config.toml
d_mlp = 448
vocab_size = 2048
activation = "swiglu"
attn_scale = 0.125
init_std_o = 0.0
init_std_down = 0.0
warmup_steps = 200
schedule = "wsd"
decay_shape = "linear"
seq_len = 512
doc_mask = false
train_tokens = 123600000
dataset = "wikipedia_en"
Each number is 128 + 24 x the weight over its row's rms, rounded and kept within 0 to 255. Layers, rows and columns count from 0. Numbers have three digits each. The size before them is the row's rms in percent of the matrix's.

# layer 3 attention value, 128x160, rms 0.0986, rows 17-104, columns 0-159
114:184111115116117154142113118136073145120105156110129154133071140109149132108131164102128139183152149103157135128165129094159160096154080115133139160098137126151108132123132168140155084113121114117149117110125121130126118128173118171133100123163106124108135118096155126100139099098089118131091112132080119124121165100143102125140122168092146088121170168168134103149138124122144145150121090125148117120101153145132094132063129126149131173135104159118140138152106119122159088126092123
109:111152156130145151119136122124155116165149139146158141154112142140116149113133145133111133145141111152136128129143128132173132146131104196105144125102109133098149135126140121153159183113132092110123122169078122135111106104174145094140181147136138111086164120142146113135136108131125125105131098106097184133113114124123120156174105193147100148179114096133119129145126115087137126100149101135132095194125129151105123121133115124152163090118126140098106100068099163129135162154086119
110:155147129113121127124092102156166094179148075106104164122139132118102151132120145110102176174129153107055140117117135091142144143137134089124134150122169146141134113113095099093166127088120101148130148149137143153132130154102159167097142110127103122118101102119130143146146146122136089138099153084110168168132146141150130097104157123138123098136129126105187129084154159149140135125118168096126152110114150098147144141146127122167096125130105099125110101131145175102103132113145157
102:120149129110095141146160090132114146121099126098149115154140095131092112095064144129124148118094140108107084139133105119128130118138120136119140128196125131132134130151132154113143147105143105150077095135129137128147124157143159118138176170143134129130122130139137133168184162150128082142158118104112150150151118102150090152123186129118101139142118102152187120088142130170122136062141112135157164159135118166100103111096138148115115156121178120136091113164119135153099115121119117
094:099108149166125152125102129145124128100129147119126132072074091121132158106139120103144113110131134084124181183114133121136119141115127113121128098113078113093163114105098144164096147179084151122117157101128126079146105069121076115115085162139144100119114142127179093097148147136148140159172122105115145136126104118152132091149133116143153097112120113113120139162127106119092145111115120146161123119142123110128128105087151114106101126130137177143129121141145155112149132136176086
104:144137127095150086108149126154096130162165131142150128146132105153107099116124135091102143145166080092145146126133113159106134093145137153128134121119140145133093105115132092107138102117095144153178180118129138131151133151108130164124116149081130121152127120169124114131103107120123147092116086156093144130157142171094166150147149125137107143165139154091151110153109169144107124122106087137136094126090178097131150143131155217101143136140109156140116107130126171100114126153122139
110:127135125155178144146135125138146156130108161109120143128095090117126127183145144113109108150117144200121135080094127131097108173089124134110112134155142112148172146143127120162148104112124158092142129120089102152103114133143164083144112107126117137115152045123111127146127183122138108138148136147175124101152140099104153135134166131142125127112083123157087137118127136100146121160078151106142119110126107120144104120133121155108125161150123125109183084127171143141103150146120110
104:147130117117127166118090134168126134118122130140098080141094101128151145146153129150137176151120146123135158151104121113113146169119120071122144153156137123205166145140086103097077113070145140116121113109131082107115160124120146130118141167085084116102124152149140124121125135133153137160115080157173102141137095116113151144076155118084155066102146134153148154147118154116147127096135108133129136148093129148139100152126136141127122131110110140128137166108143120130127095113159113
106:143136125106103138137166129137086129128113157070150121117137144183103121132147113113159124147105113118113143104106116189118106147159120127162114131112131106148079147148205146164145116121128115155135121122137120156115101109107174166159160147125162085124116097147119170138182147123166161101099109131147161094133130111161133140151135121146164139106143143132144120152169143070125156113122156127100134134157160113140088075166132124152155155140104141117144152139133146149122120123130160
116:118138112155114153175131134128131129101155123142134105159096091109152135101154148149145111145172118100153164164096131150117135122115106109174130169160150146102127123125133132135159099127139124134133177152154151126097101124130094154092080101119092132109134100150155138137169121145102084107151167167140154188133166129141170125124134100099118129121145128146139142115136118180125077152156175093156107161150165094097160123112153149098100137156138140165145153135124146150127121120123111
107:142092096138147127126121165137113117094145123099147146120123178163109095112158151146106084142137092147165145083122088127110143127110111125104136144130153145118114120096186129087098164137145111152119144120126115142152108139159161098131165123137130156149130096107137136145142141116083107106124113134069111146102157116161155160128113134104135129104089181163095119133138143117157139132150108114086124090084162130079119128158154093132167168123129119136155123105124135067125095102112115
110:137080166146093143152166110100125166138119127149135108124154119121071124090148141168146107146129088166117117102142133107145093142129096143135099143151155151141103142136112127114113112096128146149126155105110124150109157128173121113132130123090104143065127131073156111177093123153126143139139120102115146081085138090125140127148142100152133140136109136125096110135145188106109136141116125104152136200119142091158128121188104113103116120117128088138138096119157166118123161131116140
105:113109120131093139117144096140130117093136105110125114096124100123100150133114094163144109121097135147125110150107175164162138124109129136142137124088134126126143099100138115123160109154105119135122073100099088130150136113108124147091118130098127127155134092132159115105135106119151090134101152187105154107118125110182094129080125106130108074163146141076171184146115128135089104165126123157128120125151119056112112135126120130102108099116144141198096106122118139106111131117139148
122:118145149090085117077149137163144116124147159136097083145142131102148139107101117150108136090129154105152138121158144172128133149111078126177143156096126110119132143170096103123142138134128139138135099135074141111117156151134109128114100104117122152133057109118122084135142108085135131103122141122120138087113128143132138146163124127099116142135130110115126134165126161088127166179154130133147141119109115109120162126100122155135089151160142129055180090126186123134141105149112112
110:127163134174133132120104079127128097092164147161118135153148139142174107137128133139129140110123138215151168113109097103139098109151106142164139154124163157134166099132152128161122122168067143116139124106154185151107137098114125144095154131135146129155174125165150141152125119128175142140135121127113139112131123098128102092141106126138140153180122107157116155138131138170139120082139097160143134145159123107119102119146115144137131110108139146128172165141172130107162131111109164
102:158157094141095100178144128135140173128179141108128111122104173139140130181130108143154109103093108146127156120130134122126127096094135111179119118198115141127122149143088128105118107161117121163123121136106093131141119149106118094117117105100118114094139152124143126164153141139154120136062141125112131130106135125149145136148126140089126116113144145115149106081123092182118191129120152172130125137143127157170152166152135087109149176144141152172139117143129107146135144137123172
108:132120140166127130103119111138141174168151169141110137108132133095154107126105111127121136100118146147118065123080142107115143125104135133147057140112142110119084136132126130129130128155147148139103098132146107142153092113138099079129077150147141103097107139153116125130150137128151108127125139186125176126109174068130099112124110153091178137117146120074133093159155156147136144126128108141157121119110107178105138097142120129112080135120146135152099149100136155164092151159123104
108:155107130132137106121127134113117105113116127146132131124112117086164129142182123144107128145100107134128163105101104157147147120094143142116100125127149155138117120158134097112186091109155165130131089129061083099133141081082093125138137108140136132107130127120158132090142140094104144120112115131185172139153129125130078145115184134123128142154138151118124122155141157135139142129127099125103106137170129142111176103119094134115164111160069106109151125112134115179148124105126195
112:161135097139121129096128130131140097166096108143112123149156153122093125143137111154083157145122149118109090127118104151080068128155054151123140152163147149172154135131111125144111138129130115105132107122126118164122103157148136101110144117127148160127111145073140106118108087062108140138145085139147142158130114136142141136149135108143073106144135106112172076163129126119137153146158089125114129147181132089114119101117103125118148089103114123136118103100181099103129142120145119
118:181122119102144141117127117118152168108144154131140116112164088110144122182119158133088110104116157121132173113150108088139137148129149131098108165125135108134113128131110165125149103165168140121134101101139096193104094172117131145067104121158122154134152134138125070128088134099121180123102097092147167098137174154135126107156120128129119116149091107124119138105126171135154121137119079145096160143117122145136119098143129114105093139110106111143127079144134133152137119153155104
123:166132089171110114122199141128132086135117119149134130143111135162090173160152147133153124160146152109107113130163168110094128105156117179123123109089157123150138177121139105138091109129100108102133096120074192190114091110110126155137122135154127119129110111093175157134127128129175120157146120121105153122143157154124123086131137100131115119123142106144134158099136129122159127112097141123155129121148136149153118136138139170166146127159097133129097107112117095143168124151125156
116:107114082124154129115110088117146122130161111106126119113116153114119132138101105143130102119114092166127150111175136131112157136134135092130173112160167118145100138137137141085101141106139144148145129138086106100135122114139096126104135165070130097065149157116128097134120148109133133122135145115137114091077134106090124142138087122128102112106097133146115155138107164166168081126159165138148134146162135143138131177102114099176133166119138149108070130111169162136123145162172112
106:160165164127117113118101110159137136132193138114164132120141121174173095132137112102142157112129187158167156119166110106098148107116114116098107111117125127098112135132100109148105161129120102180135105098134131115174122143104134158122085117115108142139153133124175174154090126094148138178135129135101144120121150122106081125098116147107133145146124167132178087110130155121161130135109134113132141144146114099118101127150111103150104131137163179122118126163120110128066104161133142
102:081138125091121112154144153138113166141095113158132159115078142108157095142160132100116099119140116104098126138156087138138112123124067157119130110140120125147105158134117149157130147144161140115105152121141146140108125122084174092126123122112142102181114145097133162144135117107114127155143064142144094161155129109188140109109128129158109112138121138171126091124132099151134130135134110153112096149147094087128072099128156119115125115130143166069159137125127079120149141159088123
109:159105135151133126139069116108103112139109129118100122157135123116107087116126123132164130102064139120124154152150145114093134124120156185108103148124131096113153120135146161127138081122142165153125137098094123112172156087167146159163130124111135121122112101140149166154133158151121131126127134102159100112126087125117175118082135140137159158182139089146183103118124156058126135129133116101138156131121083085114126110095143156169125106154119135128150099135118116140130141154156141
110:114159149097100131148148166144144141114101128151158160125119142144183155125115107096148125136164116142157104088114160168110107143116137110143146104125121090127097083118126120121122115147112102121139086117113097130073104133147097134176134091148146095128121130151127111160115121114118108151148146122143116096135137110119115145109083082152158151147155128122183098099141128160115135138145128100114165151085138074136137171128107148168100098139131109102148138079178131138125148096168086
102:118111129125150120112177140138146117114132124151119183112117144137114121088119146144119145175165132111103132151142119096114103166129158128117120142123118154101132166151128113154124169149145155114146123148116147124115174104144115104156144139113129134089128087096130106125108150171131151132128133118131137119125138129115179140068107081123150167146134116090120168148119134131131113159101131047146156161122096187110156125140128110165094149144160108087177130115119135073158127167161114
111:117190129124143120126118121151114134129151061102131132107101139151125142134110135101079125144119127117113141094125091153127126102077135172136096127130118119111097109126144091161154104115154150161139116102139132123116163158118075131120161106147148141131078115110128122117112155147160166139138112107129113161102142094158086141174165116112149096129116155130169138138107125147102134122121161108121115086088131156082100112149165090091133115078157095191122117130148115110121121101113110
100:127081146145126124112156099124135133160143133134123141147149139137119151110136120124123169087124145159144115135075069115085130071128138111098123100131119165136114150112108118118134158090130130140100125141140089092155155118190120113155162144132118150148115169156168174072110170115085087116107124101117147123160154188151121166079121128126127119119108116111099099066176142103142140132148112136150123122130110133133131119109148106159125111151141101116151112147117144112168144140130108
105:138132146113163126087181124119096161101115110129126145120161103161157104115080152158150065102133148072151103148110116152079103117113154104094125157104087150164121139110104134104124134161113144161141165138143126121118147168169126169122121149141105133151161142132123108141115156160115124144112064113101170104123121114081101147129078144152110112109115162122079146156129126134144128135158153096143149164171144123147116117111131150147114125155131136106135124147141145119124166143130102
112:099131153122145155130119130187060147127161092144102122163132182138072168104134115142121119129114118140145128086095102151071077125133115099129158154141124145140153133157162090141098083150083203168110127172118078152113134147148119097100127136129110148147146173156178114144139116116131117133110144095140135143128096131154130127145127119126104121127095109111129138125125141138109104129129150162130122123136106143120101138120149155088149103127149132116087121143130145142102109121099107
106:164114091119152141077120073153115113118137122133145149102130138081122135141132146142116189159133137143122128179085168127127161069169110145102136128137127170118129130145152109107128151144142119100140146169178117121107144158100109131101107119120128133140114123086089142120146081146117131124096117154141115131105123127135145110130127118107122091095101166132117112108106120120125156110112071141109113138066092169113150168142140087149109083149084134143166135121112142130127166150102141
100:119177126147187143102086174161137119074132111146139102104085147143143137158107170127155124132136164144094113118108138113111128091109091169135126084093142134138091135132109144094166121134129152164132110123140094126092131142127133097084132131104137189152123166104122146132128110143125108108113144138160108133129114104144150114085127119118144124134112122144146137141193141164103153186160147153121099132172145113127133128137092110170119111110106158122087093116134137144114153132171122
109:137148113137104107104130134139125151124109174102135147139132180146134126149132109130132119080149093102112143151134121100074122104143114098085073149100133131147141133128085115145128167145101132154124109167177123100120105124127092090143154149147159185141142061175115108105165121140175142145143146140129142137161170129121137151148126097163149149125090143110144105074104109123127163139119120164153132145118103139147164142106122139122124102138130080146132105114150108129150081094143144
111:128099104137171103153124140143102141139165122140118121135133121166098185144147119144120108108098170120114132133131177123112160123114169133110130127099102131144140108080118136088152140164133127186139128117159145114106149136132129130116104100133102131107077117111111119134141114134147089177135111160145118162129120148128154184149145161113144083139133153168138134120130148089156156082099158121106078120127164084117100132111087152133154109119186122125145138127106096133074116168135123
110:144110096084124114132101158138144131102131133119120126108114138138121112141155102106144143169188121106126140125110144116081155163111148092152130096112102131160108108220146152112116153174100111146149126092106099130154149126130150126173123132117113112147140137143159093155098168116158140202124118119162151118134104137096073124132088155125120131138129104119123141149114106128080132114117089130132133141121163149164131136134123116108172154117148135178143108114118151090163126121095135
108:121153125128134097095121130142125097135140154120178126158149101119132120128118145099101139098145166124116139087120146098194153110069116144145160096152127104122121121080141137126059113159161151106117112094118120119136146144108132150135128099153134126129136146107143150094122118167131093103132126144085116124141129121145136117109134103138133174128138106138100127082185149135096106142135117132154140089136162125130106148113095093092137128139149072109124128052113109118146179180118115
113:135098145144116127133155161132106112146134157140143111144123151112109135182168148117140124127130137112108103117127163147133125128113128161138080163055160129108103092119152121118117115134105138103121163128141130099103131095090138154123123171128083122160157159142106103092122097129128157158188107101104113109118124172102121119106172078104139139092112122138137115130158122116142122112107149160156123104181095113124123153105129157122165138091121118106149092148155128183074122151157099
100:146110118173150088142140123108147113125146114121149169078194174134120145117153155116140155172142142153162149116119110143113176178127095119131126147127095090133080137115103182178114163160137169100135121140118092129121152109109113145142125111109142110121098174110164150127164128137147141103119080125156160135136124147146130125098112111163150132099149148102095167111140124106157162147155131115107157139151127117130141110144124102150089126116110162095077124141135108119146114154126147
109:134141113137105062132100116091153144132122123148076149145106121149142169124151164140148105142121144136175171144117147133090133136118109147140122106134166134101159126141135182151162145123116134187103097115137147120161152140195114113091139112164162115127120108157126154123120101126092134109111136150106143118141126142120131136138140139139098126130113108183095140137142145171131170145132120128108134100155093131117113154134169098161134104101101206098104162114140165157137143115140152
100:135179180095110145131159156094100138138132124111084097158159135152131098115121122112153144123089150098129140144133166121162170110126163119132128145126099091175177159156117130119145124141130155125136138113137186124128126120091123157115090129081111101149148099133131117156103114143123109048106127089110146162165104114107138131110106158141158106106134120124083110124109142116150090114145139136078120110136114136112142157115106086107161108108141157121148089114116129159113143116088122
109:103079160148114130177109098130115144163113119142154138162113116131103151116098086135136136127127110131152146152189140108109153123122121126142120148151140132157136149118168082140102118123167145178107162104109138110115144130169132123140105089087084167156115158137130109124134112134135154088068126138116142156123150139114104159184108152096137152116123163167136122127111112144166117085147109124128152136091145128154160162098155151144122121144135118179117163130170127121094093151142162
110:106155116142131110120171170164164127157110101110133123120144104142123090124090102106097116130099086140173135128124132133138144142143128158112140110134118090160116191136127149130146142115115117119152128162124101119116132139120116096150109143094159124090150069118098159099115136159165143152113089188131136128122132152099090141138185139146135098103155102134118162171097120125137102120104149187098151145145188132136135106104132131150104159132138148137122176097118164106092134116127147
094:148109199126118153105140130126129150114122118124132107154121164081142123121112142141074150164129125182148159114115130078132080118169133111106153118147131133163122126116107132139107127118100121102100153109143150153166161130104104114105150130162111136110139134149202141121135158119093123069140136106151144118132157138118119121173156111113116128102147143078131163120157125135101193086159137154146127137145121131158138125142126100132126124133165158098144146126145068088112091148128120
107:096128132126170093094172088139146127172088182163145137123094136101102166137123114099124106108100156135111121167122181114145136117136157108079154141161117159145094130153150115156155136163092160137138129114082119152143157133105146084140162126107110142109125162101129121118156098123117103127149142140129128112126126122137099191167108135151122100136088133116125151115113154167134075136153094124129102154128180129157116079135142124111130081124110123099129121108122117143136141144110155
098:150142138089123167171118141127175142121128132076139129116147121141115109157116181150120137149147128149175133172119148113135126122096153168143113135102103143201142119132094124141163137089149139120113090147163093129093149104160152114130102116163128152151118126114194151079119150132139137105159117109138142120170166140152101144112146133124115133156154124140113135143125128120127132158155131115131162132146150105142099121107175111095087099168113125115117130120149152080132131144082070
111:126111147147120134112142130106099140133111150130123143131122116145099148136124140118166151144156075141161129202092121125106125125159122123112100123176107176130107173152092124192092120133176113123155118108120128151112130148112075135139139134107166112151139158116133147109150111155120119158124145111149125096075086085140144097123137156172151121120122125146136148115142135123120081143085142100121111083167185119140122152112161093110128147150112102145128140148100106123133168138116079
080:177137115117125079183132088130131161150119107121116096094113167089109111134103135111152146110137126112125121149147128099140130124149164145146089114118107130132136118166152174141144136180138118125142124164145132146126164112149081125129132119129138144172126142148128142140140123114156086168167160111162092106108181142121119092153098095144122107088121079152101179113118169128082124149154112127120107121158190142123166137105120117141099129125089149089092117103138135144112136106114136
088:119124152096130138103128136162099142125067165153138149126124104122117126119124158111150120136147096162081153131153104169125151111144126170100118144083156111158105137121124152121162124094151128093129116102081156133124143099096127155126142125111159176132085111150143131150116121182119113106167151118142099160103122103143116084152130135092161114168149104104111125099125132096111143135150133134125157106123105115129189110163146173132107115102215137128139151153125130103152125114134106
088:154133130108099132134126135123136101139100107174088089093103092160136159096147128119154141125095128116130128170137128104068160089101127142113108150150111126138112128105154147133119145131090088114130113177136140138128159134128129137094167113119097126134087118129130114151147134077134131071129127128108153130179164084092122077122172138113166087133116077117123110110112125131139125141098097111149171102108118154163102096181140148164128122077158140140168112121114134127133131130141129
089:125131168154094141094111096100141123082176109152083144108120160133120139151132128111118144125125122122110093167135117138135123072100151127167128146164176122117182118110141140162121108101095139071175126165136156142155126118114124090126129098127123103164143157151134109130132103139158077154133124137131117121144157121108151111171107176100131108171134136125154126098128130124126154106170118104098141119169153094088155137125109156160151144052114142144107119124107123141127139106122126
095:110134114090117126136128133098159123108119126166134121116155094138174148114133104126129110161117137152058143138121128142095090144099120114104133134096119080195166156127131112134113143111147103180062172129160161097118116152089115145133162097099113121125120139050109125137110127091089121124146144116098106123129144159145125113172135116090136135118147097131096102154113085156179101127130138127127170133149144118110130111132133111119123140171134151175108136118106151127127136129121146
090:176159137103121166125076148112091157152150110154094156140113089120146112113150092148140097162129114140141138131123150125092141156099148141130121121142128103115119078129114107112188097105087115125114172109112131123126094109095134125136141145155147147101107108128108121095117126139123143131142101131122104157158182126134105088132145160123112133153144165115136170108091135111138103125136134166136178131120104126140151190122139118121087205118149088085142127117131154148135169131096114
093:122113096116146123163093155112164124157157092088151144168098121132141099150125129128093119106113152153097162131130097118131122116121112122124122150144134150118111150112150116082169120138105161111122155119163119152140100163113095141070124135123100146109114139126108138157129149124072173085138150114103089117145140143094109150092126102076089164158180157123117118102117135122051122125127154151116103134125125098104112146121117128117083118169115109100153165121108088107132089132124137
094:167151126150083120124133138156122135150160103051120122131114125129133116132143098113095153140110123141135120128127093156092112163182121138139103197106103138101081109174152083122105119106075078113110119118128087163141131119098157146104153177136109136114129105119149122091142167097129143108129096158149153112094127151160121135147132124140157179139133099140164101110118154132155108115099119101139082138119121150101127137120128128101110126158118109099135122159149167143144102148136107
089:120140101125131137078146129102146119126136139091149109141108147145125126119151096148152154119114128156080132146099092137158180143107200091134140069123150125109117133117144168089153149108110142133121127114144141146109119106115122135111125195144104145118111167171132146105109100138108127104149158083116142160116115138147145146116152113144169121155116157186106161143063129128120132093111130083126101119113141172110122146116130120110147120097098090150144139131152132107135191127105118
106:098143132124101122131129152101127122084168160128128140145100174093118130118136150055124146118119148150154146170127142154125142040128145161096148107135064122110138140135119150095119145125099110109200139128128106142144135104104114108152126099135114162131095156117119136102090137139107151116171102122114119160128111154110106122136119105148112083164102114161115117125146131137159181123138150126129160165156138138123149136165113150097132146147131133101166145080148090125127135098112143
091:144101160096147095105095106111143108126098115189141152165071149133138159171120126126136139101098088142113149088147103128155113102130145125154150113125156143121181131159113126132170149078114156148116117112142134114143143097092147108109114150171120164088096136129158111160117117150144116106138135119158148120175107133167089132131104153135129095102106105124138100087136144090155145151126144093167153146107111160144148137136105127095107125125098147119122106140152134091103098159100166
104:134113079158134145145120123173109111147126162146105115114114143105164126126145119150109139085131127135129108117131141094115149154167170151134044141136133131089058097081130125112116149142160108154138134165169125111093149110101098188114139138128147129130142125100128137141104137121145110121112090072121141112118076126137137113138154162107105135132170114112137137109129084105085107134111115127162131112114123085154088169116106137100116137131116123125150094162137099162095109126152111
086:134087133128085102156108140093087187117091122146129142149134112143149127129126073130134135106148149105116155075120136116129100077139117110068159152150094074137117127122153123120157121104142109101139103122126173134096125105101177167179113132149062123121144119130122148160151111132110140149125094113116111148129139134144085130182140136093105157125102123136103094134124120130130160094165102158132099119132093143117112113126102118097163129129125127097101123100124144100142115152171135
083:115136141128128147135104108103154114159126167157146122119116092145133186114157151095142096089138132165100158076151151145153124153151150117143117098156122163124120119112142087139100079119122124139147076097113120110156111111084174091154132144129092164110107105140098181141137118105114140126103113154149109087126160148175145128121152106134120153116139155128143079130150131153119099105132137165117131112172136156136104091102106107134114120143129070095098115099159120098130100136150112
084:125140103138110138105163108171136142132137123136119101169143146138122114147140162140119138105141117088126120141180152120122143118171144123164108137103117065138106123140150119179129126121123049087124125125129158082130122123117098095098153094110113139116110133123078107108111183140123131106094089075139105095152170149139145161102109131119155089122146121081134140154127124127154149093137136115137127119154135140099173135131092144135132161168125175131131096136101127112164173130096126
084:168165156114076159140123146169127152106115111120104136092099131137153118105108105118134131097139117165149151163142110143134122158100099132117080093136086116144147113152128131110142135121131134153152127083162121122147174159130087104141106148108116128106159145117136080160150132112080129092145112104122092174121147161135127135120132139133160115130157191119129125164141151098110150117136170100110124127138109167105106141105095113143105121125117130151180153146114095144195138168162123
093:079104110154090168132129181140151162096167131140177090113111131157128131158145149070143087158075120119143095155124118091082143105150135144101141102045132131131188117086141157142126127128121151124121131156143101165147144149101114106123150157110132110106112155137136146137152122119081093097130115127164130153123138084122126106135159117129131118111088132118130149123122135142106145154119134138119138111109152126132132137110102173112111172142118113089157129135112094111120170108128136
091:090141122129101135120144132109133119129092111132146119101093119135120117142130164164161131096120185138140097099094139124133140148148127168147126140089146158138083071115143151120143132084110133152113138142154154100137140170117139107122112144130140158159087144138105138138132173122145128117095088147128111181136163145101167132107107195146103139126124101136094128121140103110179105140142125163092100119148136124134094139116153101130109153168132161156082163132158161118074128138100165
081:126132099136166112147108105139114094113129104128153158102100071137101137129145117144085107123125166134100115117140141134116125145133136116155146107160097101127123132074123063109124091116151071111138148172143126147100117152092155091121144141130153101142149137142141181075078146150102156133145136105147096103119142152140097113119141146116111130121133154158094159147165126101105127129149087102130106105134105148121157119102140157124139052136130122126151116146155149135108166158106083
082:133113121128098131110122097134121115110178148102162105092136090119137129116163119142145151124153119153101134143083122045115152129160111085120166137115127111101128151145083143128116116122138119127078135125097111111138092107139197103114098120082083163151113109128136104111155093136117098131104123117113125087105133150128163102137186129119132100124153104123133111148144092120097123147121150132101134160162098097136143089094094136105123105090145148102117102101142159125122132082110141
094:081150113191126133135134114161111125113094164127133157104158167154145173172155124146106127115135109128154132132133115152143104155131151130148138113132151162127139110118117136111102123108152103131156068056119144137152109100126160137120127114137146139104159144132129119129129123112145138098132166132087196177093123123147138165155132136136177106149084109093089142134085138095115140154106157126129165142149150147080133115123083107160110133109144127153126157086118138110124097114120157
089:121121120132138181149122128134129191187134121092129109133084136099144152112074092157126121109117161097151153183131165121136091102089133101136091153117141075088117135124152146126125125143115119159141094103127141143182132130145090161114145124075143126126062107161145129131130127131081128123134117139151106139143101135147168144139161150159094116147137126162100104128091140116117107152132132146133133114153154134155122156154133125157123108172124140128130128097105121092093108155136163
087:129115124138094133140107152125096140129106136110104153142097162120094206088110124158138120119122152164090129136122166067155136105129119142123118129118158159177175156110140106170112151116154125147124174141107136133113118123127129106140125096127152115158162130119104166152179131134111097119144111118120134130116129094132078090163110118141150121105145128089167141141102136170131074174116128105128078162112120173135125132137161156157140093151128140118151095131145144119163132113127090
094:107118154131146106129149111154131083148148122150129120141124124132120157112184193150142153117133135163129134132117147118170121139108075069108101135198169133147173131162114152122112120172160114139131119099142153140136132126169134151166140135102122126145128092124109133142140176134123130144153122115101137103103122117177114060095155092106170124116077142157142128120144123143107160120155113094068123166133154152127133118172133126108125116147147140172139117125136112114147121125114138
094:063144070155127143117072133102128118100112133117155098090151112139118119152136144144124146119140137101129168134151126135131138126095127142153127168166153139131142120148132104133173165123105094108107182124127122068088179059137123089112145126163155120131130121086150112129125114104091111120106115145121124120114170139121164123140134108131122101163124163132114136164123100132109108114126130142165122124092106139173077117139098118158103103144125124116109111134128132137123205159124127
082:132146081126133090116171174120146080123124092153104133147114108127141104119131105100098165127127061151119149135149098109068117126145117138110126125089098113094108114145133114157144146103139104103109130096141129153100126139140101138110136119134131142133089100109147130124138099119133135119130123131126096150119148133126100097142104135117119122147133109150135142175114147147162063210130099151135169169120120077160120117120105115158138180101141138187147165094142151155127141125137120
084:134142102084145131097139117086149139106097119103106120137135166099123134091145156145111129112110109110108102149111099109131138124183097119139107142124100099130167166157140115175143146121142127129109094107097159175140157091123143138098135132097154120102095148106108109129063121119085147161122146130115132090147149103129089109165121130108136130095150093155132140154163146134120163090145128148160170129109121111101105123198166128133118114133084092102136145094127139161134109089117138
091:114173139138150126134140156158099115132137083158191102112106093110125124168121119131116112097151102107068134111125153137135131103141127132128135170123128111108177099119100130111107150139091099093119116105140091145108120123109122119111143138147132119134122097106159126100112101131081086107198171171167137129105124155160176147135166102126153158165160147139135164107172107107123108118142115130148127133111118161133106152109166123120155146111127158135148148112131178149137124100085153
086:080166124124116097125161166104099122109150151155156116141158120090158174103144121127147099130093086131185133132124175117142125121135116129136171114155105146119173117142121155147151130142099103134139128173086158105087127108138148119116143141148123138115115107145168159180104114090115129114115153094154097161148144143121096087088179083124168110144168097110119142164126128126122127110157125116110164111085140135125137107136131118149116124094166140162180142151140118149124115124122135
083:109106099115072082122150103115118053108130177136134165129140139149136140140134109120122124109100139175093142127148121124140126144125138112109127121118127166107125130151154123122170110139148174153104147156150117135146111157070122152069091137137145145133141123140161130163143134080118105166150112149153143144113138148151119107108140113107162118158126140131133099130135140158111152138109105093138166150134091141122151126159123138122087189144135202162144132091134119103153175135112146
098:154123159167176115105120128131113150154157122109129163131085116136150137116174166091096170107121100125125118126109143079174160129145096160110133147157102131073088147122106133103136112131126189141088135093118144114122140082123128102129089121170137062163115130129123122159120107154127132116098085114124145091136139165124110160129140109120115132092154088139129152108155112126133113142136151150131110101104143100125139139121163167147151105135137090129148161104118126160160106141138085
084:149122097140127135082109092137114147160148134153104103128145151133086138164100133101099149100155108126120133122161125128141127133125142139070135125087101142139114110117146113113142110161095107133129143122183162155111096157106046172140132102118125112115112139129134141125097116118165099105145127136131138138104118128169120112116166132091136097149160165124142103076121116081189111131146104186100147143129137121115138168128101152131160105114098106100107140160174112129099113151147149
089:126117162077169120136135116130116100118146178112112101144126099083126126095156126101128127139096126159092121085133129123115135115119135132113157111136169118109128091095105092084112147126137131131130118126090093119134140167136153173113151098119161111125112108138133156148084091132097131131150103112123160120118146142177105118115144123136156118123106132091130130104119167171148172138175146131098093122112123176157108124131134161137123132164169117140110129166153108063142163097189117
092:126132070138077143119124134136078131114139142128132099107082126120135135159107125140140144134143082084140120099129138134129099135113180151090144138084133163132157156146144143086095129142154129164097160174140138154155129111129147103128161126115128116146144139135146090136119103135132203122146127117138118188128097117115136170075101124086141139148135138123145161148123131135122150151087109105134128122153142169108123120129104130114100122132110161090129130110184097144099142064161114
087:119131125133155107148111140099093140144147115171125108134130130166086144138144120161091103128147137152117137127133112132073125134133121094174125073147158137135139083118104074128113133135154105147131107081159129149136113102132109150092114136121146126111090099079130106086161143083153108162131143128119090132083133159149138100126153091112135140129133097147125070101141094130180135114131138122121138131088125162114158163151124084122142132084112131145079190148111140135128137149119104
094:141137119153141111135141137168140129143156104126151146101097100122105104095144158110125128144099116113112144132142110129097142088139111102141146108148129161147104082104184129127126154087112137104122139172120106154142092088175146131119111135117165111171166130159115123104107134111091154119124096122122106133104143173089126172122122147091129121112085099088147122149205143130134134147090130127136143081101119090151148140124125100109156102142140087101175109165102094122127106138094137
097:133117162138107137133143146157114106179091125110151106118139149077097103103124122161142165145094146076102144121109155166120133112124143103102128124151124112145150136133121129150168103127087146151137123098158138123086093098112108117144139056127103119180144124131127084101152127091136121123169117146139082116123144126141101156123116136131111134090113133169121147122081137126140136191121152110126135128136123201107146124133169104126137145112193148111095144152109160104108126127117140
093:159097132140127109109124170126149090127110125088133092115149128118105097119140161087123113144165127130143149109175162135177172160138122112124071099135106144133161136125154148169097140099116131143144124132150127129140141120171115156141134138085127108121087130088115160144107144198135119137149136157118134180138092167115117126141132137107167128117147144152153186127096145096104154130143141134159115114130131100132183126162146113132129115147096151129104120098099115160126173130074111
095:154078151082117178148115124092106121148154114154144100095152103117126124082095150127120127181112121096125111119108114128113152177102118133129094118132149166113117152118174114115100119135129113123131110108101125143150145162154159084153105127139099141176136089124131139127103113148136105141096158139159133130134137152140129100123122176133104130133135130129122137113125097196186154138129113081148112160164150160097116163126114142160127117110081159137138163148151179125153100103156126
093:106154108123094146095151119151100147154129103128102109122118171064092107167101130152116126125113137117102119175119108124112121149092111131145139101155124108133141142127140104111128145137110098135197161097145147091122136092132141164107190118137111147121169166139108128126159126155165121134136117161119116140122146095106165120125131138140160145142126078152155160153071127108165116098123120150111120154108148158157088114142146124098180083111073113101129155138093137119129141117113117
094:079113141164088138114123105120156144136088104147122143150139064156128138111168130113114125131148096168147170112115094137158125143140116162163136104166102102105110141140113120110170104142090104114091118082100112085135150135148122122101143182091090131151150111131134143139116110081140152112153114109124145110130151090138134137096171136165084121145142133089173113132096173106148137123175152142139128142138146161165079140135159119129147141127130147106100154139107132119138104120104130